Weights of a small GPT-style language model, trained from scratch on English Wikipedia: 4.34M parameters.
Each number is 500 + 50 x the weight over its row's rms, rounded and kept within 0 to 999. Layers, rows and columns count from 0. Numbers have three digits each. The size before them is the row's rms in percent of the matrix's.

# layer 6 MLP down (transposed), 768x192, rms 0.0661, rows 670-719, columns 0-63
094:540447405538444549436410507464513419513476586471422507611495435467456503488478436509374572658448501525448461533434595542562504458512402519517450474553521493492483513523523459454451511484584570
112:591422500553468502555537472450492368582558496477480534523529498556365526500554504557469489485448506480522532500448509514539566496503526529450443471444584460491483537556500446544466486481569464
102:424520469467479525526483490517412483552552480440553479592474511555539553470571565613469493478510484552577598500551477533556519523470573498612536518486439539457556593514471605480512547642558610
102:565456499424577531553482502465501510510453438520506443519496470479557631571458505487455543527495504533548407541488451417517468497477588584544506455490483458508554607440596456490474442568485451
097:505451432535457508555484501437594556484443507581497539494520450530542457448495475438470588459448485521451580534508584454580483383475474460480492570530494555571591465587558439502479399417456524
097:501379484538546583561418506512529555626529490543468444486512531516464419520572429463469588564466497491446514588475560461467459462497478494516531524397508432483549504532467504501458484390489503
111:479373515506531479492463524491594445588475503473456478548459511520542547617542487468444467584495476433466473431478529515471517461414481498431492503529499581471494508565384498451495508431443527
101:476607457428552517571563529552557494508472519448478538530519565501500443577572414500476493673509505443499515543514516526556530483528437615463495506437509454541468529523567478503516472505485498
131:409479463482489465473538425562471605470617581499487468458404501458536474594547559499448497449477512452495537562503443451444519495415577525465422487500511476469476539448553448423475518436547440
099:546440482508513510484423537495495484493499545415492534436528473477506568504558429490561507652478453505427489582510554480500525520415361457520517490582455550445415476541443506532568416451463497
088:442569468497492380495474526530546504518616559396516481533493472470575542452445558476658449626529476518467545515501576439506514474480543493524542496485411456554496495538462580569477509499418528
082:489454456464494502460509444417492471508512587516496528565555540543482552470500426424468502579454502569556602553441487467539494485399529489532512508447450505509524394515475463437520590553525548
089:397471502507494528555539552416463523552528548517556504515469622464499421466593539482541472415459511516549623495575512561534514498620507549331534531522510499548515511491601494521550502541473600
088:522528509481468450461531498539477522470461447490484458487471550356523476583454529502581542470548435493540481518518426465480540586483477435432543494576510475485493455567521580368487536554463510
104:593417501516475458452425496529477517397471505478468460487504454531518531522451440556534527574582514486404498588512578462439424535461465535538444533424556488534531537614380555434564550444493434
099:430446528429560468516506464506519443429494491517558569466471444475534469481500461539586571581479532469394526437471532444457537496489469461533569571472522485624555468405520484591477419549462543
093:539403511475435541551466521465614502577521512505423404561442438529444464496422460414572479631478477498523431538462507519522561440533465521556490522512459485526581495469530509480527553489455608
109:463484497491534459523452551551475500419357484444499486431507446523468500550441492539452504491546484550476511428546441512540479433538453461618418451468542481482640484507507505533476532596466440
101:472611476503566435477495456568486445420473370485492587440571483486552491554591515484480529538526498538524535526531565517559546524541516511445498496439523461521505373528486471489487518444496479
095:516602514466578431525528531492536563394518503504493471523517513507413493521474517628443539455525449529424547500580481563509431562470462486601478463459529598480502573586511530473441493564473540
091:533506579611573614501511503587446530516453457479543438462453627517547523605524508546456520483455491481434472479516485565524445558514462511480543497532434498543513465501518484506584523650531515
096:432547474475545532440480485390499428553519577517493573507486429570497508444431462407410496522418514634519483446393584544543522426518489534497527519474517495514437463450509462440429504436500491
110:499503481554509505543543532507534554538479509456420520565481494526554518435509492514566430508500617518522525442524490637544531450549495490410562456595469519462404497463484394509489455489568536
106:524443612511495513468485528430488505533490450476491525480501529533509435585459463544482453407418415496589504573506568511449444525481515450515512437465474506506583508538451504374464514560575473
110:509473588553520515499570527500565464499484485483512466496499532557490465497632443470570501405501493470509490526532421521466509442607490446488437474456471539532440560491474505489499487498485489
130:503416511427604528479560381537567416586551449557530498405446501482493534525579509465560525503451511545547527499533625435475440440445491438494462545513466459540560509471582530500535533511424437
095:513622479556434511545476467502464538481512600460535462494438509489540507633561505471495448506475503588525563466567502430507477526502528567503496525469511566516455451405458463500537551486488398
096:531467533466482456475460504471473571510472534583439544540559573448522504484519420571432543446507464541525495560453483477489462451578431479487529549576566602446448482529563400486387492572507592
096:562374548446499418550521471522536489549415605579532434495381501506508529521451503560576535515491524524454484490525531483532510531527525529500532516454593460560460481456536484427459447594439530
099:469564446531563583407570533507497444531380478477388479527462536453481431544532498472563430504504404494426512474559501477536619502508545461448403522455449454493536545510440478508474528574573412
089:500465476393562521520428540457441540552597521512398532458500478422535511479487534429528594489541467541480502397421426516526576548449512542446606487497434497547437485513399424486447526568550574
093:486512494489490473490501515485474489614514435543541517499496501465464476478549505537449437502549407473555518503524464482489430595566511456494527408537482613486430607404558483513594484505464470
105:569418546461492461500441522572600467528477515405435532492467500529557499416565491527546426528446540472487473513482475454587471527493556423415536432523476506517493424506452459426528479446489567
093:577493458611504556474471421477496480499523441451477560501501518478455548571532568536593523585476553450455516551477558429526447488454438408470513463545531537457519535566554530480490366502475470
093:539576503489575410533478444438521496450397458571506470363499494482628560412488505458543521594546547482478553478519535490527479606469558486632450472479520519450486531464480466510522477428521493
092:426513440437499539466511603553504474453413569493514497511552548563435515491556517462476466507473466514580492554484530516530472451538540476501468552547615459454514478504572483468391535571429459
094:494553527510438514487514553511425458501543522464491493426478509480421550557488485504417599501462506551538529489541507531565436574526559456478571524557454495456485540464546569486510540469465471
094:506477521500463512565534603434526501572554506594566522510444482480525479556446476455514565502431507447544601438541439530493486453546491427537549561511459555561569513500502554555534415562592501
093:496533456462543517456406503389584471527523494529382465487639570418492545462503491467511459483578507528424501553559473511516489478537547531500531489489464435566382462470517469489596453496529498
101:472426501503535488572494561642481624585476611498476555506547589592513521555463627465441541514528463492475441446481548519527432512533600449459475481450572517472455488420435538522502528509511510
126:560378521523523537493462367502472508475515505459561520549520568549562451343557492540543530481466531486449470535492509599482369452466434458531392472539567428517481478491529432463525564430483465
103:514405480526462553436458495436563481493525518569478490553497371475475573474468531476481490590466467517481434523509521563498494410483538582537504535478530548531490604549495482541426398443400570
090:472376613543580563564537474505443503537504426594512464458552439493521521417426461607498411558450431540497366502514489533539568464460495594489570514444483531528528467458500493411480499540482485
101:487548443410556522421480490507483571447547436580443574447508473540513510545483501448532429528495499584612478563421510396630518491546526518481446510527589487471467504501534535536372592536519420
093:437508542528447528451597445423564431479547486474550503537433420424488520391439527378486583639461460498595499470542491527464586460480514579497551467572376477508467518519465537464517541529566441
110:441409460442500469526469576509503533490608423488460478539488482557507480516506411510552475565490484433487512434461590600504446448468448578510558480528546476509480506418564456558479434515484572
114:514468518512514568398511431484415517488541475507592447539448465496431488408526501496527513508464494503463423563470392460554481533525469553447587525503480484549445434463470611478456587517502421
096:434581477458534557458502556487530455505414529448408470536437473463494542380402486567464505456612505559466438458557577498580575501492488490533528617555501531505496542404543473464581486553514480
091:506477494462512507510453526498470449578466489515458450469444464564490469524415471519563502535535514552567450461481595468542587459449463510453461523433480481472513535589451518442464424390439508
096:568500537478518512520460584508432533486474470532523426514563570522460535503501377439517561428478523471432499506584521521424490367564447520545515570564538590432481383486502529448534506433390474
# layer 6 MLP up, 768x192, rms 0.0707, rows 671-720, columns 0-63
107:484516470470412439487383447433451447528524464476484507527596589511432520505401425506496457474495406458501503436486617570439434527374445532492450598490443421551466514471576489410516519487461545
101:500526484546507492480541506537536451499527445484451467498459511452507492522540487525546489441417490431546451476496442519461472469440485470511403464598530549468525515485638526463462421514482436
101:467517472483498451571469472641541519548503480478482526421482547554521503443497486500564448512483570414438600505482481575427476539526490480468470496512459508511501412447501508427522501427583502
100:455522562537450470536575450477475482468429564425519537431570531566452575466509430507538518485498537451500388349566497516450478518469449476531550521489584513489449538412451523501555524490475515
100:463581484490516449537419467536463613459389480549554517467489579507494590469467517454555621479442578436456524440464443525448508579550487484474447491486525539517428512540487521482504462430508494
111:576466572481514471518522446578467571480600476432456461463505527532529543494524513547582516449584518524459468561533517452521487528577491435487522562515518476600440522535455560472547468450496506
104:481468516373506435576529481514458403553597499471450458480453517621531506476545539472564514505439487510482475451412596504420486426530454462526477517521578434535490484450525534489506568440541473
120:566472518472399477538506387542474556454521585483471502551514588602510466525664516482536430417372539465452485417498463525422474484530528608473497431540487475546501501474500535529514482498551399
094:490545505463451591533473504466475499585399587560507454616487537529473444456505493584480545442527496499528459350496453549474431477518559518533516386491613380472542538498524483479494580545512522
088:413427537539483468611407531471511513484435436454493512457489561502536419462567494448527529495483467578560478540472555541530475546517489487490460495538567480512610514527499408550534597454409542
086:523394549556507451545514510570442462489423508504592474493521512496621528443529523549484534493408536482499485419424487581508493536593508426506497418546641468431491494462470464488520467524524512
095:550473507404457480541518484507460490500500414452462525567450455586548439504446564506411584504472522560542456513467499544502457548430410432519483511524572478491480479529528436421479415584486439
093:520515558463454548488557501477438434507589463538459456511561549565476526492540503535451426446469396471533470499566489492528461489526444436553455511532513464532467539564496426537510561487520521
101:438579472491477427488517541470532524630418488486530541498542571550554551486504535448524475520502478500431545456478424523532484483556561511454506385629436543511476549426571455507456593466428532
095:419417541494452457463541435531539457547687510407514435509484516453490475475462465484426502468605533574525527529506547506476462580554623457522529492476532485441411482501538480475494415511504367
094:503489449499486566421510474547409470530458477597538492491480551450525526464482582562439486389499463425434523518545549526492447466437533519388453525511465552601496510497472530503446497431587479
098:474490471426591551505492479523498507637569459512486457584492559503504489451526521501498484506437465474545390503524472473439514476498499589443485465453490503581380467512493502461459449465526419
104:529440537424482533466455506506489437506521504516517519642432515468484463485565443526516517469561496452412424554438502576505464466429525557487522456531428522563460564589547582480636554500525481
096:578468483402506521410447439464456470544476534496562561482435532570471503551509467462576494474446550508511489495562510555501457558465499530474473559462471503552466373522483460475430525579566433
088:574431340355384407590490497496542478491561574501439520543445516442488460430466507383472482527485500562572513452452522487480524519477555491476469550468500461439441538438467505437445504428448446
094:554446529483499606463549519408562492504519518531485454574453501511549508448556515468545448520496511463411528535500520518516485453567457446443444453494531515422516521469578453456526599456551513
108:555454560513488452531551432514519532462552494484445544477428554505463534470470528473642508522537513459452457473469441518453468414452436463488426494514480520530451521489629467525620481456380561
104:504493493493563384484478481513553572438544441457550603440509500491472493504591543506484475373588577472430483452515476517480396486559439407476499534544547529426445481557464418513542477528434579
100:446565560484550533546456501594563566530476473447559573498503577514488522502453471472517569487568450467519534535536550508405416509586409401473538507509514513542516442463532480448444505576470508
107:452483507478438460471564430475487482571565605553444493536477584580415477405530574495561465514470500449486466479527535550403468429463528457523544544523602424542520502501519531505538574534441476
094:529458498553518427428451464417606539511513503482553517549506474530498487368459480480426518456470556515463475505476522461506497533389459421459500550501472473546500543491420523532518389455514566
102:528425449558494530510509505616550532468497542436535492496503547441583440474475582430449428479414631505558433528546488563515460462521636499546457546477451538522449521434482480568549593431493419
099:515526509598480571488510487447454553512463528541423415441478574431549472552474532546469470463419544554554473575480438531395508543555478524501484521611522543517407593562502513544531436448505409
106:492532521412519507521562434524445557543498454532488440578483488559468531436544437466461417501457512509407542454484425559538428542489514551504459578532546402488493614535522451459582500526538541
091:505482474504473469462526418539473461543487424486523442463616556602429545483519421556482459449511552544428487559490520501446423438519490478566411468449418461460535526512566534472527446418467524
095:468553503534513489466410489539494440505548509483565466519495521499544463459637545496556539520492456474466518456544465517429495448556423476513432436503484496556466466443434474508513477509456461
106:477492529619507636518529480492447521549550438467491409565535483483594520464586511468521588464461552447448462435423465581504476508438439522592473532519509454540529437538507574522477582508487571
093:431439476529495445515423426623492436565420547498550449570526515504552506450484437506554541411445440447431542520546461521381446566506555543449478603482502509492523505540510585507517495487555475
093:504421502458412574531489528554522539487541577482487508625551538468360483550549470507404503481455461500456382452492528539565557370586455494410492549464547488464501522483498478406529534534476466
100:572469501411515536538474498495472448447495482555589570540593512628544626461487503453449466500469465452479445481518370545499504498400440497507490468448497518569484465458513434540570498413538533
099:604520492514488519552525503532588476486570629438545518480548498489540402506497527471650486436527533495533541455469533535530456398546374461549517482505557532502540480504493446446477543469546502
095:480444432594518504454501525447493538485420448521505460486524554423439485437561496431505463568495437524511523425567595455509499522410478377575381446551542566452538585462465467454442523429470498
095:504489463565483418509497525447557484464543508605404482579553460526532476453497459499533494520479511458542523514362451497441482529447377522476493505524487522437369478543556459435533459561473500
103:475522492504482537532413412450456431511465557501549521524445480470525505407524505465478590486412491497522428583522502458502466505442422522413509479504427576521465532544439411478437461469455490
071:536407507571538535472462383491415495414483500438572495544578517519473456462551538539438527498421536530455475543509551532468406479478421440502419531510608464480457431489455460539492431438485449
100:493512393529466437522451368547510549419504453441534573514521531510528476438547550531502447432572439504448525531592510536523490513353491528586508509581451481483461457452515560448595520480496547
091:570435474472492558490377507479492446509462586525494484538471522464522507491440555538500526458392518553429506522448476497549414469456523476456544478608537529441390542532547413542512488503518504
101:537518474457444549535485545454530550414480481527529533518452479504535496425514551603579481433573509579365405370581484537497475410397409516538442400516524453508539551526549539533510532437519586
091:565528589468477521452592498533506378519528520464566459620584497475484503474518501532496526506476486510531455425539543481566490439540498451502442548495509517538570547488470511441477544443487504
105:447468545583440507412442460517412494476489416441481467460481567596406436524507577575526559453491481420517525451442386545551485589569489360512553441518596476533414405509549428532549500480502447
098:436525434425453458635502511559591553539449550477487588475556529543562485499465428484430506508520468530557464436459616561487485479495485497520514513542509461455534603532545384510516474427533540
086:574445601507487449569435463527489518454489442518566541448497553503384410470537541497508533528454447523521574478532449605482446567380512496456475338460438504494539438535446448446496508533408507
092:536488516565550508418548542465540478442521431543520386617547525521446487400546545593532406483497542522447524617502604536514461485462655507577481473596520445501471549400478557566537589549471458
098:545495513570507524545492491540546483573475411462567403540450501487537452451503533606558504506454564524348480500497449429519442477464550456487557436575517531534435528523433458502459523520516473
107:607460572478525478546502480601553422416522506485464535483586538568465468424590547434445454523460522490521529507461512590356483574500442566506484498482452454412530547599454410556466493469521448